Part of a small language model's weights.
Architecture: learned positions, biases, tied embeddings.
Training: a variant of Adam for these matrices, 430M tokens.
Each number is 50 + 10 x the weight over its row's rms, rounded and kept within 0 to 99. Layers, rows and columns count from 0. The size before them is the row's rms in percent of the matrix's.

# layer 14 MLP down (transposed), 2560x320, rms 0.0526, rows 2258-2344, columns 200-239
096:45 59 54 50 65 31 57 61 39 62 64 40 46 34 48 48 40 52 54 70 45 51 51 53 47 53 44 47 36 59 52 45 61 50 27 57 63 53 47 68
084:56 58 41 53 41 66 52 63 60 51 33 50 38 64 50 50 51 46 42 57 59 45 48 50 38 60 53 45 56 66 50 33 54 60 62 52 64 41 60 57
087:47 53 74 39 49 49 37 70 50 42 51 46 45 47 43 36 55 55 35 44 51 64 54 53 39 54 44 39 52 64 51 58 65 47 44 61 55 50 69 53
082:39 48 64 46 55 53 58 49 58 47 41 54 37 76 40 47 56 70 49 57 54 51 51 62 41 36 40 64 63 41 49 54 60 50 56 73 60 43 61 47
104:57 66 41 33 53 70 59 45 46 60 47 62 56 37 47 62 32 62 33 55 65 45 57 36 52 40 55 49 66 38 48 60 57 50 69 53 38 65 43 60
090:64 55 51 54 54 48 37 45 55 49 55 39 57 52 55 61 63 41 42 61 48 49 62 55 44 40 60 53 50 57 58 37 51 51 52 50 56 71 51 57
105:43 45 67 48 44 59 50 51 44 56 53 45 44 64 62 53 53 59 62 50 65 44 48 53 51 52 59 50 54 56 56 64 24 47 51 49 49 46 57 57
110:50 51 47 54 45 49 60 55 48 27 54 42 49 44 43 38 49 53 56 54 48 33 43 55 40 52 46 65 67 65 35 41 48 38 57 56 56 63 55 49
101:38 62 53 45 65 44 52 47 64 59 63 32 57 49 48 52 42 41 43 41 57 55 51 46 44 47 62 61 46 49 46 36 59 43 40 56 41 64 55 53
093:50 36 44 49 27 65 50 50 48 39 51 53 43 69 34 51 59 52 52 31 45 59 48 48 49 28 45 59 61 42 66 42 44 65 56 63 45 69 32 38
090:41 75 50 55 57 40 50 54 63 39 52 62 51 39 50 58 45 60 59 29 53 44 40 44 36 48 53 60 51 54 50 50 44 54 65 51 46 47 48 60
084:53 45 67 60 58 55 38 62 63 65 54 34 52 50 48 50 54 60 40 68 51 64 56 44 51 57 71 32 40 47 44 41 58 49 66 49 45 35 42 44
102:63 51 43 45 37 48 43 51 48 35 36 48 44 58 51 60 38 25 55 46 49 55 42 58 60 45 24 60 38 46 51 58 55 38 39 53 65 63 53 46
096:45 43 50 62 46 62 50 26 46 58 58 54 60 63 51 52 54 52 52 59 33 56 32 47 47 39 53 59 68 57 46 46 42 52 49 48 41 46 60 44
099:47 57 37 50 41 65 42 40 55 50 55 40 52 54 47 43 21 38 52 48 57 37 50 58 54 28 63 60 68 47 42 48 36 61 50 58 58 51 55 50
107:39 63 56 39 62 41 57 56 49 56 43 33 54 45 63 52 45 33 53 45 30 54 53 46 43 50 58 36 54 49 61 59 46 30 44 50 49 60 57 49
125:40 45 43 41 48 41 53 45 41 54 49 30 56 35 46 52 33 53 46 39 59 52 68 57 56 42 45 46 48 67 49 01 46 52 45 44 47 53 47 44
105:43 30 51 14 58 50 50 44 55 36 45 58 39 49 33 57 45 55 44 62 60 59 40 55 49 46 58 58 51 49 44 47 44 53 47 54 47 40 37 39
083:58 55 42 38 43 53 36 76 57 48 59 39 29 64 44 61 51 43 46 60 60 66 35 46 43 58 60 49 52 59 39 65 57 48 41 60 54 55 61 49
104:28 53 63 52 59 54 49 50 47 49 44 37 57 43 52 61 53 64 34 56 30 19 42 40 48 45 40 50 53 64 52 40 55 34 33 66 75 40 55 56
122:60 68 29 34 38 57 57 47 55 53 63 48 56 50 61 27 51 57 43 54 60 34 40 59 39 42 43 46 60 48 46 68 35 62 61 29 52 54 48 41
078:37 57 44 64 52 56 45 61 48 70 51 51 49 59 48 44 54 39 46 40 55 58 56 56 44 60 48 44 48 60 47 46 62 60 50 56 34 41 58 54
095:41 62 56 55 49 63 39 57 52 52 45 60 37 52 50 47 66 57 31 53 60 47 55 58 50 60 43 39 46 42 65 48 39 64 54 59 48 56 49 45
100:35 56 67 43 48 38 53 40 50 53 48 46 63 51 64 60 50 61 63 55 47 42 32 81 48 51 38 69 62 53 49 20 30 44 55 50 56 45 50 65
082:57 57 63 39 50 32 59 59 65 55 51 42 53 53 68 60 57 58 47 45 54 49 62 30 47 62 47 50 58 28 35 54 57 51 34 41 49 53 27 51
096:40 45 59 57 55 51 66 46 42 42 56 58 65 52 49 45 47 56 53 44 49 29 48 52 52 38 57 33 57 45 50 44 44 40 55 60 67 51 53 43
093:52 37 46 55 39 46 64 55 58 74 51 47 60 52 37 55 64 48 49 54 59 56 60 60 57 38 46 44 43 59 38 57 39 38 52 43 42 24 55 57
101:56 43 68 61 46 55 52 69 42 50 32 57 44 51 45 71 54 37 35 47 43 52 41 63 42 46 54 44 31 60 45 33 49 33 28 55 40 53 40 33
105:39 49 45 50 52 44 61 47 63 54 75 53 49 57 57 59 58 62 75 50 72 49 46 68 50 36 54 42 40 51 50 40 30 53 31 49 67 72 54 51
098:47 64 42 46 38 59 59 38 52 49 59 66 71 47 51 52 58 56 51 56 48 56 32 49 42 45 41 67 46 56 48 53 58 53 38 51 45 51 30 43
108:33 47 34 47 42 44 45 38 43 49 37 58 65 30 51 45 37 54 67 59 37 56 59 52 61 58 60 38 52 50 38 56 21 51 42 45 39 50 39 54
089:53 31 42 55 38 62 50 41 59 46 68 42 60 56 45 75 44 49 47 52 38 56 42 45 42 37 54 62 55 53 55 45 52 61 52 64 56 50 27 56
111:47 54 50 40 47 46 48 52 53 55 39 63 54 64 53 47 61 30 59 48 49 35 42 37 40 34 45 48 18 45 35 63 59 50 38 55 39 61 57 53
101:51 37 39 34 57 60 48 33 64 37 49 60 55 63 36 79 59 41 53 44 68 51 55 61 51 44 58 49 60 45 32 50 68 57 56 61 60 32 57 31
098:52 35 54 74 42 63 47 53 77 36 73 52 48 53 51 58 51 48 55 35 46 55 56 56 24 37 59 53 39 54 45 48 52 53 60 76 26 44 61 64
098:52 41 67 38 63 32 54 51 62 45 58 55 44 61 43 61 52 58 52 51 44 61 57 49 39 69 51 55 45 50 68 55 47 46 56 54 55 55 47 61
088:56 47 52 60 36 32 52 48 39 50 47 50 39 34 50 46 56 41 60 39 59 55 47 40 48 33 48 53 25 30 47 52 41 54 46 53 45 50 27 51
101:64 56 39 24 39 83 50 41 57 30 72 65 54 41 50 46 36 49 58 46 62 47 46 48 60 31 37 42 38 60 54 57 40 46 37 42 52 53 42 49
127:50 56 41 54 53 50 56 54 69 70 54 50 58 48 54 48 53 32 44 56 46 53 51 55 49 48 62 49 62 50 53 66 56 39 45 38 67 42 55 58
101:58 41 59 42 51 63 40 39 52 49 67 58 53 38 33 56 30 48 58 59 54 29 58 66 55 49 60 57 67 61 47 47 47 38 52 45 44 37 51 46
097:66 25 41 53 57 65 52 48 62 38 48 51 49 45 37 58 37 59 57 58 36 48 49 49 61 56 55 46 66 46 42 57 57 54 37 45 47 53 41 36
092:51 41 35 64 42 37 64 41 53 47 50 67 73 52 48 70 41 33 46 55 65 50 65 53 43 45 37 39 53 48 45 53 31 53 42 48 36 61 49 49
087:53 52 61 72 72 56 30 50 54 46 40 42 60 53 60 45 42 71 55 72 69 60 57 64 52 51 57 60 45 50 47 47 64 33 48 54 54 47 54 61
097:50 45 38 36 51 66 55 43 47 63 47 58 43 58 38 41 62 53 61 35 55 36 49 68 55 44 58 56 46 48 56 54 68 56 58 59 55 20 59 24
090:49 49 49 65 51 53 50 49 46 49 48 51 33 65 49 32 39 52 53 47 50 48 57 59 37 48 50 68 44 36 51 51 61 49 51 64 47 59 65 42
092:63 46 43 73 55 59 54 49 45 66 50 33 51 45 53 52 55 48 41 30 42 69 49 38 34 54 59 35 47 42 51 55 34 63 59 57 54 55 50 57
097:38 50 48 48 36 43 40 41 47 40 55 58 47 46 48 44 44 55 52 47 39 57 33 52 63 52 47 34 63 38 59 27 44 53 55 47 63 67 44 43
095:63 51 40 62 49 61 48 41 56 55 66 59 41 52 45 58 55 60 44 51 42 49 40 51 27 46 42 45 49 49 49 36 49 52 52 55 30 56 56 54
091:38 62 56 37 50 61 60 53 61 44 68 37 47 57 39 59 39 45 54 39 34 65 50 61 47 46 47 47 60 62 44 50 36 59 53 62 24 45 61 53
095:40 66 51 39 53 53 70 60 47 43 48 58 68 54 44 50 62 53 57 51 50 43 50 62 51 49 44 50 55 63 40 31 44 59 57 54 46 49 28 50
092:50 71 46 37 43 43 47 60 43 39 52 60 49 50 45 41 58 50 45 43 50 59 45 34 49 62 39 39 53 51 49 69 46 59 45 42 47 46 31 29
106:69 61 50 53 53 50 55 50 43 50 60 59 53 49 38 43 58 68 57 42 63 71 41 50 50 49 56 55 71 53 38 52 36 28 34 45 46 50 40 50
102:35 71 38 66 51 27 55 32 49 47 42 54 49 50 44 40 47 49 55 54 37 57 53 37 57 40 37 49 41 59 64 49 43 49 52 42 50 49 32 45
077:52 42 35 54 56 74 56 57 54 56 62 42 43 54 41 37 63 44 31 40 50 60 58 48 47 45 75 60 25 52 56 53 59 58 48 56 47 54 56 41
083:69 52 58 49 61 42 57 48 44 57 44 37 49 46 42 37 50 31 50 53 39 52 48 29 50 75 39 47 62 52 48 25 57 49 49 55 52 40 57 54
094:39 63 46 76 57 29 24 45 62 57 45 35 50 49 47 38 53 39 57 65 43 49 39 48 32 42 35 44 44 59 50 57 40 52 54 35 44 49 57 65
093:58 55 50 41 57 76 52 51 39 64 57 61 50 63 37 62 49 37 51 31 60 67 41 53 53 52 62 52 57 43 42 54 46 56 42 54 65 25 50 40
112:46 63 49 30 51 56 34 50 62 52 61 68 40 54 56 52 48 36 55 56 42 61 53 52 47 60 64 57 42 36 46 57 49 40 58 73 37 55 52 45
102:62 53 33 52 64 54 49 49 63 49 62 39 50 46 44 65 49 63 38 60 60 45 60 42 44 49 50 55 41 39 47 51 31 65 57 45 58 66 43 56
114:39 39 47 67 38 62 53 63 46 49 47 47 47 55 52 44 59 39 46 58 43 52 62 43 34 49 43 39 63 53 24 40 50 55 35 63 60 50 45 48
116:56 54 59 49 62 50 47 75 60 39 65 39 43 44 56 38 50 61 32 62 45 56 38 44 50 49 53 44 52 54 50 65 41 27 68 52 53 55 47 41
085:65 45 49 54 50 75 40 34 41 55 63 46 61 59 56 57 54 40 45 55 52 56 61 53 46 49 33 53 52 47 56 42 53 53 53 45 50 36 62 41
094:56 46 66 52 53 63 56 46 67 52 41 44 48 48 30 64 50 59 43 34 69 78 40 50 42 34 37 55 38 39 45 35 61 60 75 63 59 50 72 47
102:50 42 54 56 59 62 42 57 47 55 40 37 52 47 49 40 40 44 48 58 53 59 59 38 49 44 52 42 47 57 57 40 51 46 50 53 36 49 47 42
095:48 70 48 45 51 45 61 49 56 41 42 51 57 45 57 35 58 48 66 49 48 42 53 55 51 45 49 49 33 68 40 46 34 48 52 63 50 61 48 53
096:54 52 54 62 50 41 45 57 37 64 39 44 43 51 51 41 69 42 60 59 38 67 57 53 39 37 51 56 45 45 40 54 39 53 50 55 52 44 51 65
097:43 44 48 52 69 48 65 56 58 40 45 61 31 56 45 59 34 41 47 51 50 49 37 56 30 50 57 51 50 58 42 52 67 62 53 72 34 55 59 51
107:45 45 61 55 20 40 30 48 32 64 24 57 65 31 42 49 55 50 43 61 59 48 55 46 22 56 47 50 29 42 56 26 44 53 51 34 63 56 43 61
100:41 32 53 60 52 46 70 51 48 43 43 58 63 36 65 55 61 46 51 51 48 40 46 50 61 49 51 54 45 50 44 65 51 39 63 46 55 46 58 49
093:55 53 48 75 69 66 51 56 45 36 32 47 51 41 31 56 56 47 29 37 45 67 40 47 40 38 63 30 48 49 58 57 48 55 51 56 50 50 43 61
083:47 54 57 41 58 53 44 64 45 42 54 55 36 69 45 43 45 36 57 28 53 59 42 52 57 51 67 62 63 40 51 39 46 53 46 63 44 47 53 44
094:29 55 58 51 68 53 56 49 62 55 60 46 34 40 60 61 63 62 56 41 29 70 63 50 40 55 60 63 84 49 33 43 54 52 49 59 62 33 48 40
113:61 71 44 60 66 57 52 50 62 61 53 61 51 52 47 39 52 48 59 37 44 48 43 55 47 40 55 53 56 44 65 58 57 52 49 61 52 43 41 51
109:35 61 44 60 33 48 53 52 46 57 74 65 59 47 53 41 43 51 63 55 56 50 42 65 56 48 52 41 56 64 44 53 61 45 50 37 46 60 56 48
089:53 39 59 60 50 31 40 50 31 53 66 56 45 46 50 61 38 66 46 52 61 53 43 68 45 50 56 44 45 67 55 60 59 37 60 30 53 48 55 40
094:67 46 54 48 37 38 57 38 79 60 59 53 51 49 53 46 61 46 47 64 58 30 37 44 52 59 52 49 40 43 60 31 42 54 59 27 48 58 51 46
093:65 41 39 50 43 52 30 75 48 69 30 62 43 47 31 54 59 45 51 46 39 50 59 50 40 52 34 40 46 60 56 51 65 41 59 43 60 47 41 35
095:46 32 67 57 38 44 48 51 55 46 30 36 63 43 48 70 54 49 45 50 39 47 51 38 46 57 47 30 42 51 58 64 45 42 60 57 57 64 42 54
093:56 60 63 57 34 35 52 58 42 45 36 55 50 48 75 63 46 57 49 45 48 50 52 50 55 58 58 61 30 57 47 31 35 55 42 55 49 41 59 65
114:65 53 48 64 42 62 44 34 66 49 59 55 46 40 49 52 36 55 38 60 51 35 53 50 51 42 57 21 48 60 42 45 55 56 36 56 54 37 56 42
084:52 47 54 53 47 57 50 58 49 44 49 48 63 54 46 42 48 53 38 55 49 43 47 51 53 40 54 52 54 51 68 43 49 58 47 57 51 50 44 36
100:33 56 51 52 36 50 55 51 22 60 56 50 47 51 43 42 49 58 46 48 31 60 45 55 55 39 52 41 44 49 40 33 43 61 50 57 62 61 44 46
102:55 55 54 55 33 38 44 56 69 53 54 57 51 44 41 69 48 61 62 43 62 70 24 63 44 46 51 52 36 41 52 40 53 57 42 54 45 49 54 56
090:48 57 50 50 44 46 45 59 51 45 41 31 52 24 55 47 27 51 49 45 45 49 55 46 30 49 42 59 48 48 36 39 60 38 42 57 62 52 65 48
103:42 49 58 63 31 46 43 59 50 45 56 47 64 46 43 41 56 49 49 41 59 36 41 59 43 41 40 57 48 53 60 26 47 54 54 37 57 35 38 65
081:20 56 43 54 64 52 51 62 49 46 49 66 37 60 43 50 34 45 50 43 51 53 43 55 48 66 59 69 45 44 39 55 48 47 51 55 50 45 48 64
110:50 56 34 39 49 52 39 38 59 32 56 54 53 65 48 42 49 45 60 46 52 69 43 56 50 71 49 58 47 46 63 43 49 34 57 55 53 32 54 45
# layer 14 MLP up, 2560x320, rms 0.0605, rows 2259-2344, columns 200-239
096:56 52 55 45 58 45 69 59 34 45 39 56 52 37 43 52 24 49 53 52 62 85 41 64 62 64 49 56 58 41 48 59 37 41 53 45 46 37 49 54
088:45 38 49 41 38 43 67 59 50 63 46 57 40 54 73 58 34 64 69 46 62 43 45 49 59 53 42 55 60 51 74 47 48 56 46 54 45 40 35 44
088:46 52 52 46 44 45 44 55 35 59 58 51 46 33 48 42 43 49 40 49 58 73 59 53 52 48 43 40 48 46 60 48 54 45 67 40 44 28 48 56
102:55 31 53 40 37 45 65 35 55 58 56 22 67 54 75 45 42 45 59 58 54 36 49 53 51 66 60 34 41 65 67 46 48 39 54 62 54 43 49 47
093:53 47 37 54 61 45 60 57 54 48 20 66 54 39 47 56 18 52 59 57 60 62 49 58 59 60 39 17 57 64 62 50 40 56 56 52 41 40 36 53
103:56 56 40 40 52 46 68 53 48 59 44 71 69 48 59 62 45 59 44 58 45 43 54 59 63 63 67 52 50 62 59 66 38 48 37 39 50 44 49 67
108:37 49 54 63 53 35 50 50 67 44 28 73 54 47 34 42 25 34 61 59 50 48 42 48 35 71 55 45 52 67 66 65 51 50 63 46 44 48 43 46
096:43 47 47 46 46 47 38 47 58 49 50 46 59 33 37 52 51 65 45 47 55 37 41 50 44 49 51 42 60 55 43 36 51 49 43 28 64 53 53 56
099:61 67 49 56 63 48 60 47 40 64 25 59 52 36 66 55 50 36 61 56 51 31 62 33 55 60 45 42 40 49 62 69 47 35 51 43 68 62 46 43
094:52 46 53 60 57 29 58 50 64 52 58 40 39 51 50 54 39 41 65 45 60 42 53 48 42 49 55 39 22 49 50 55 53 66 46 32 41 49 50 50
086:48 38 46 53 32 46 49 42 45 52 44 47 46 58 58 40 63 67 61 65 66 54 64 44 57 37 62 53 53 31 56 46 48 59 70 37 43 40 28 46
102:41 44 32 63 47 48 48 55 68 41 58 49 57 45 39 64 56 47 29 51 38 63 54 45 64 59 39 47 60 70 59 51 39 74 62 37 40 34 43 56
101:33 46 41 40 56 64 56 47 43 48 48 44 62 38 59 44 47 60 66 52 50 59 50 64 51 57 36 45 58 69 28 52 44 44 53 40 55 40 60 69
100:48 44 49 47 55 36 47 58 60 54 44 71 45 55 60 60 46 45 46 39 58 63 59 60 40 67 47 68 44 47 45 59 35 38 63 53 38 30 36 42
107:58 61 52 41 40 42 46 28 56 67 55 59 51 47 39 40 59 61 64 55 58 40 41 52 53 48 36 62 52 41 25 51 41 38 48 51 66 48 44 59
120:45 54 39 69 59 48 51 46 64 42 51 39 60 36 58 37 51 32 57 53 64 49 43 55 63 50 45 58 46 59 59 42 25 32 56 40 59 62 53 55
102:58 50 33 53 50 39 57 56 29 56 60 37 57 45 54 47 53 40 59 42 68 56 54 61 54 54 54 36 39 51 54 60 36 29 50 44 48 51 48 47
096:57 59 50 52 28 47 47 41 42 41 45 36 49 34 42 34 39 46 43 61 54 51 55 53 77 38 48 57 59 57 52 49 24 46 44 37 55 37 33 45
099:43 52 54 65 53 42 62 55 61 33 44 48 61 46 36 36 43 56 53 61 64 53 54 59 67 63 49 54 56 57 46 56 39 38 46 46 41 56 41 48
112:60 55 60 41 52 43 54 46 52 45 34 52 49 44 36 55 56 39 52 67 57 31 44 51 61 42 59 53 47 46 39 50 47 55 56 36 59 57 53 55
077:70 36 42 64 33 45 54 50 58 62 49 39 25 50 60 57 49 51 55 45 59 50 65 61 60 38 47 50 62 51 42 52 47 42 48 48 45 52 47 53
096:60 62 58 59 57 34 29 34 51 79 49 50 58 45 42 40 57 39 50 46 53 42 46 33 59 69 63 52 27 57 58 66 55 52 68 52 50 38 42 43
099:62 53 40 56 48 45 54 50 53 64 32 53 51 51 36 22 46 60 47 49 48 59 28 54 70 63 38 40 53 39 54 43 42 40 70 52 54 48 47 38
084:46 45 47 63 45 50 45 48 42 45 56 34 59 44 53 31 53 41 35 44 50 61 37 51 69 40 59 51 41 76 55 49 47 31 56 45 65 40 50 26
097:57 41 51 34 46 30 59 46 51 81 32 39 52 28 39 42 54 34 55 40 56 72 62 39 41 63 59 58 38 41 51 49 49 54 48 46 67 37 45 55
095:54 40 41 67 37 57 56 47 47 46 50 47 56 39 59 44 47 34 40 59 44 52 45 48 59 34 50 43 59 46 60 45 49 67 68 50 63 46 48 53
099:42 49 44 26 48 48 45 36 48 33 61 38 57 51 49 56 53 48 59 47 55 47 43 52 63 27 34 57 62 42 48 59 51 57 60 27 39 43 28 65
097:68 59 53 43 42 47 47 50 42 61 41 45 41 27 55 59 55 48 29 41 29 47 54 43 49 55 56 36 38 52 54 64 53 60 53 56 38 42 31 45
096:40 40 47 57 40 52 57 46 40 44 56 54 45 54 57 46 43 39 55 44 41 58 51 49 46 51 51 37 53 54 37 51 44 51 58 54 49 43 61 50
090:37 56 42 60 42 30 65 63 62 65 26 55 51 46 51 40 38 59 55 45 68 39 41 52 58 56 42 56 55 47 40 51 42 41 65 58 54 57 42 48
084:51 67 53 55 70 35 48 48 53 55 43 51 37 52 61 40 57 30 63 51 47 45 62 34 47 71 41 52 30 48 47 60 50 45 52 44 46 42 56 52
108:32 39 54 63 48 35 42 53 60 37 66 34 43 56 44 58 53 44 71 48 41 47 35 54 56 64 33 42 52 58 39 47 43 48 56 41 47 34 34 67
106:67 62 67 49 40 38 50 47 40 49 26 41 49 35 31 40 46 48 49 44 44 72 51 44 55 38 34 57 40 43 50 44 37 47 35 40 44 49 43 66
101:53 58 72 69 30 35 45 47 42 52 45 28 59 32 64 29 46 39 48 60 57 48 46 42 49 41 29 44 51 40 39 42 47 49 60 51 57 35 52 58
092:35 47 44 73 62 57 39 51 32 62 48 48 51 47 36 39 51 46 49 52 57 41 52 59 38 41 41 48 53 62 46 59 30 46 50 49 40 39 50 47
087:54 53 47 43 52 35 38 65 58 46 52 38 37 57 63 40 51 46 50 50 38 42 58 53 60 71 58 61 46 54 42 56 47 52 43 48 67 67 55 47
101:47 51 46 29 46 50 67 42 38 52 43 56 57 72 64 57 49 59 60 80 52 48 59 56 62 39 40 65 56 69 43 45 47 53 54 49 38 61 46 61
102:51 70 65 59 36 31 52 54 60 72 42 35 43 40 35 36 41 45 59 51 64 54 42 64 54 54 50 55 48 66 52 60 46 66 52 39 61 43 39 60
105:62 49 57 43 31 50 38 50 62 62 22 36 60 47 47 34 52 52 42 42 58 56 38 49 53 64 50 37 54 55 48 52 47 51 72 46 76 47 47 53
099:39 51 42 59 40 40 56 46 35 41 49 45 46 43 55 55 54 31 60 56 34 46 56 63 62 50 48 37 62 44 47 45 36 58 46 33 46 57 53 57
091:69 34 48 74 45 41 49 71 46 53 27 46 62 28 62 74 57 53 55 73 52 53 45 43 60 53 56 42 62 57 58 64 53 59 62 35 35 51 44 64
099:51 58 32 54 44 46 58 56 57 59 46 36 47 41 44 64 35 48 42 64 52 50 52 44 64 72 43 38 70 47 55 62 51 66 43 45 58 49 40 53
103:48 57 55 56 41 48 38 56 42 51 42 59 47 31 43 32 34 47 55 58 38 59 43 63 48 47 55 43 53 43 45 58 44 47 48 42 42 39 35 40
099:49 55 53 45 50 33 68 54 53 60 70 54 62 39 57 47 26 40 40 45 55 30 35 38 71 56 61 43 58 65 57 59 39 40 60 44 45 46 32 40
096:42 55 38 46 65 60 67 45 34 51 33 55 39 51 59 55 58 51 42 67 53 43 32 57 56 48 36 43 52 48 53 45 51 58 61 48 42 23 32 56
095:56 43 53 53 65 35 45 55 53 68 44 52 53 47 65 55 45 46 56 65 61 41 59 47 51 56 43 47 34 63 57 58 52 40 50 58 55 49 33 59
094:53 42 60 62 36 48 33 42 63 40 47 28 53 25 50 61 40 55 53 54 67 51 31 52 68 72 35 62 45 53 57 51 57 40 61 42 70 47 25 61
089:42 48 58 54 36 36 48 38 64 51 55 55 69 32 61 43 48 56 40 56 51 29 52 45 28 30 61 54 39 48 53 53 58 67 56 53 80 66 47 39
101:78 39 45 51 37 26 46 39 46 59 47 60 53 46 49 38 55 35 37 31 62 77 46 42 47 54 68 53 24 49 35 69 54 57 61 51 53 45 54 45
086:66 44 32 53 63 59 57 48 34 80 36 47 46 52 36 48 56 53 52 53 66 49 62 40 57 41 46 44 51 62 51 58 43 37 53 50 59 41 50 66
110:34 37 67 47 62 44 51 45 61 61 39 48 60 50 64 49 55 60 79 53 62 55 50 60 54 52 36 49 50 70 43 48 45 49 49 49 55 44 37 48
095:41 52 59 59 37 45 51 30 59 53 36 59 55 55 29 40 56 44 65 47 42 60 27 54 61 49 55 49 57 53 38 62 41 49 66 48 56 45 42 61
088:49 53 63 39 32 45 63 49 53 81 43 51 49 32 53 48 54 53 50 46 47 62 49 39 51 61 64 49 43 36 23 62 46 48 54 49 59 38 36 64
106:56 56 52 51 55 44 57 45 54 61 48 57 59 36 48 56 34 45 57 51 42 42 40 49 57 27 54 47 45 65 29 47 50 43 53 43 42 57 35 60
087:48 60 43 64 63 31 47 56 55 60 43 33 49 39 54 31 42 36 57 40 54 43 45 42 60 58 61 54 40 68 42 58 37 59 57 36 51 45 45 57
095:33 54 46 49 46 36 67 48 55 40 65 49 52 57 65 61 48 44 42 57 44 48 61 50 61 61 56 51 53 44 76 58 49 58 53 48 47 46 22 48
104:62 40 57 62 43 57 62 50 35 68 47 40 53 30 54 50 53 45 50 50 43 67 44 42 52 67 65 48 62 53 51 64 52 46 40 47 37 35 50 48
099:67 54 28 35 51 58 63 46 38 47 51 48 52 41 43 48 39 51 47 54 49 58 40 52 63 41 49 48 57 60 60 53 18 34 50 42 40 33 52 49
113:60 49 32 48 46 44 53 34 47 79 49 44 50 57 37 50 66 56 36 41 52 50 45 39 50 58 46 57 41 43 50 62 51 39 55 36 43 35 48 43
104:65 59 54 53 47 42 66 49 52 84 28 61 45 38 39 40 61 51 60 49 57 56 34 68 50 43 39 47 26 53 30 59 38 26 58 51 35 47 48 57
099:56 70 54 32 61 40 49 50 63 47 53 49 48 37 59 51 51 39 60 46 45 24 56 43 56 43 52 53 49 53 43 57 48 37 31 52 80 53 49 71
099:32 43 39 53 51 40 49 37 60 29 64 50 58 44 49 44 32 39 66 44 53 50 55 60 67 61 44 49 65 46 58 54 43 55 55 31 37 55 37 40
086:43 40 53 38 52 22 58 53 62 41 67 53 70 47 42 60 60 42 43 66 60 55 59 63 63 36 55 31 50 39 54 40 48 34 55 33 45 49 37 64
091:46 62 53 57 59 25 44 51 58 37 49 40 52 50 41 38 41 46 54 58 55 54 54 56 56 56 50 53 48 63 51 56 52 69 59 48 53 52 48 49
096:44 59 24 52 37 38 40 31 52 42 49 49 45 54 52 43 47 53 49 46 38 35 55 58 60 64 46 33 52 54 58 50 48 56 49 59 48 67 47 54
096:51 45 52 59 39 48 71 61 42 58 39 65 55 42 55 55 53 28 41 46 69 48 63 43 44 51 42 30 48 57 50 46 42 47 48 52 48 40 52 60
106:32 45 49 64 32 44 79 39 65 42 53 42 57 44 64 50 54 46 56 61 57 43 41 59 54 28 35 33 38 33 53 36 54 59 53 41 56 43 46 65
097:35 40 36 56 46 62 45 35 50 53 62 40 49 41 60 28 39 59 62 69 43 44 40 54 53 36 51 49 58 38 45 56 46 62 41 42 43 54 37 60
093:41 57 42 47 41 43 39 46 64 50 65 61 63 25 44 45 46 55 49 66 46 24 50 53 37 41 46 60 47 43 37 45 39 53 56 31 61 62 53 49
081:58 45 41 79 55 48 65 59 52 67 62 48 44 43 49 50 50 53 43 56 56 42 44 63 61 48 54 37 62 56 64 55 36 48 45 49 36 33 43 56
086:60 61 27 62 32 43 35 38 52 53 47 50 55 63 41 55 57 36 64 47 44 50 58 46 53 69 41 52 22 66 64 66 56 51 57 42 45 53 46 56
108:32 61 73 63 54 42 59 49 83 42 45 54 61 47 51 45 46 52 64 56 49 42 41 74 53 52 58 43 49 48 44 40 51 44 74 49 43 39 54 52
102:48 49 58 49 56 55 54 58 55 57 46 57 48 38 85 52 53 50 26 69 43 48 58 43 51 54 56 60 45 62 64 46 51 31 44 49 48 32 43 51
097:35 46 48 64 63 50 59 47 60 64 43 43 58 57 56 39 51 56 50 51 60 55 36 52 61 61 39 39 33 73 50 41 43 49 56 51 55 46 56 65
097:59 48 44 58 64 44 59 63 50 51 53 34 52 49 46 61 39 55 39 43 46 53 60 45 54 43 59 39 48 70 58 63 54 53 49 59 53 49 42 53
099:40 67 53 44 49 45 61 39 32 45 54 49 53 43 51 61 42 55 35 60 40 59 59 40 83 51 54 61 57 45 39 46 25 56 40 38 37 39 43 62
096:63 52 30 66 43 47 70 41 46 43 46 47 49 26 31 44 33 42 51 62 58 41 55 42 41 40 32 49 56 39 53 64 31 41 45 34 52 40 49 55
095:39 52 28 51 59 42 37 49 59 60 52 54 45 52 57 54 60 36 60 61 46 40 53 50 41 49 53 47 52 65 21 46 45 31 41 50 60 60 29 51
109:46 51 35 55 69 41 53 38 74 68 62 41 48 39 52 46 52 46 62 76 56 50 44 61 56 46 49 25 44 37 53 50 55 58 51 49 54 32 23 47
090:55 68 43 53 56 38 57 38 74 56 53 45 47 39 48 39 51 38 43 49 51 51 40 37 53 73 63 52 41 50 66 46 44 62 41 43 53 48 45 59
096:50 55 56 45 61 46 41 51 62 54 44 53 53 63 65 44 50 41 62 45 53 38 63 47 54 64 51 48 40 67 54 73 43 23 62 48 41 49 42 53
109:63 60 53 45 57 54 57 62 41 50 43 21 55 46 63 34 52 38 52 48 40 31 47 54 56 43 40 58 23 66 49 41 48 43 58 41 60 66 50 55
102:56 53 52 63 47 29 51 57 47 51 50 49 58 33 40 65 46 49 35 56 61 56 66 39 72 62 49 60 51 48 44 40 32 36 58 35 47 44 37 53
105:72 61 37 43 45 40 65 52 48 57 29 56 41 59 63 37 39 49 43 54 48 40 48 54 71 55 48 56 41 36 49 63 34 38 56 39 61 68 46 41
099:44 47 45 35 47 28 57 37 48 55 52 51 39 41 50 43 42 43 58 51 51 65 60 50 50 46 55 38 47 35 37 55 44 63 32 45 44 29 53 77
104:41 64 44 50 53 51 36 64 42 55 33 46 68 45 52 55 36 48 52 47 48 58 42 49 44 57 36 38 59 59 42 45 40 51 43 45 48 43 54 80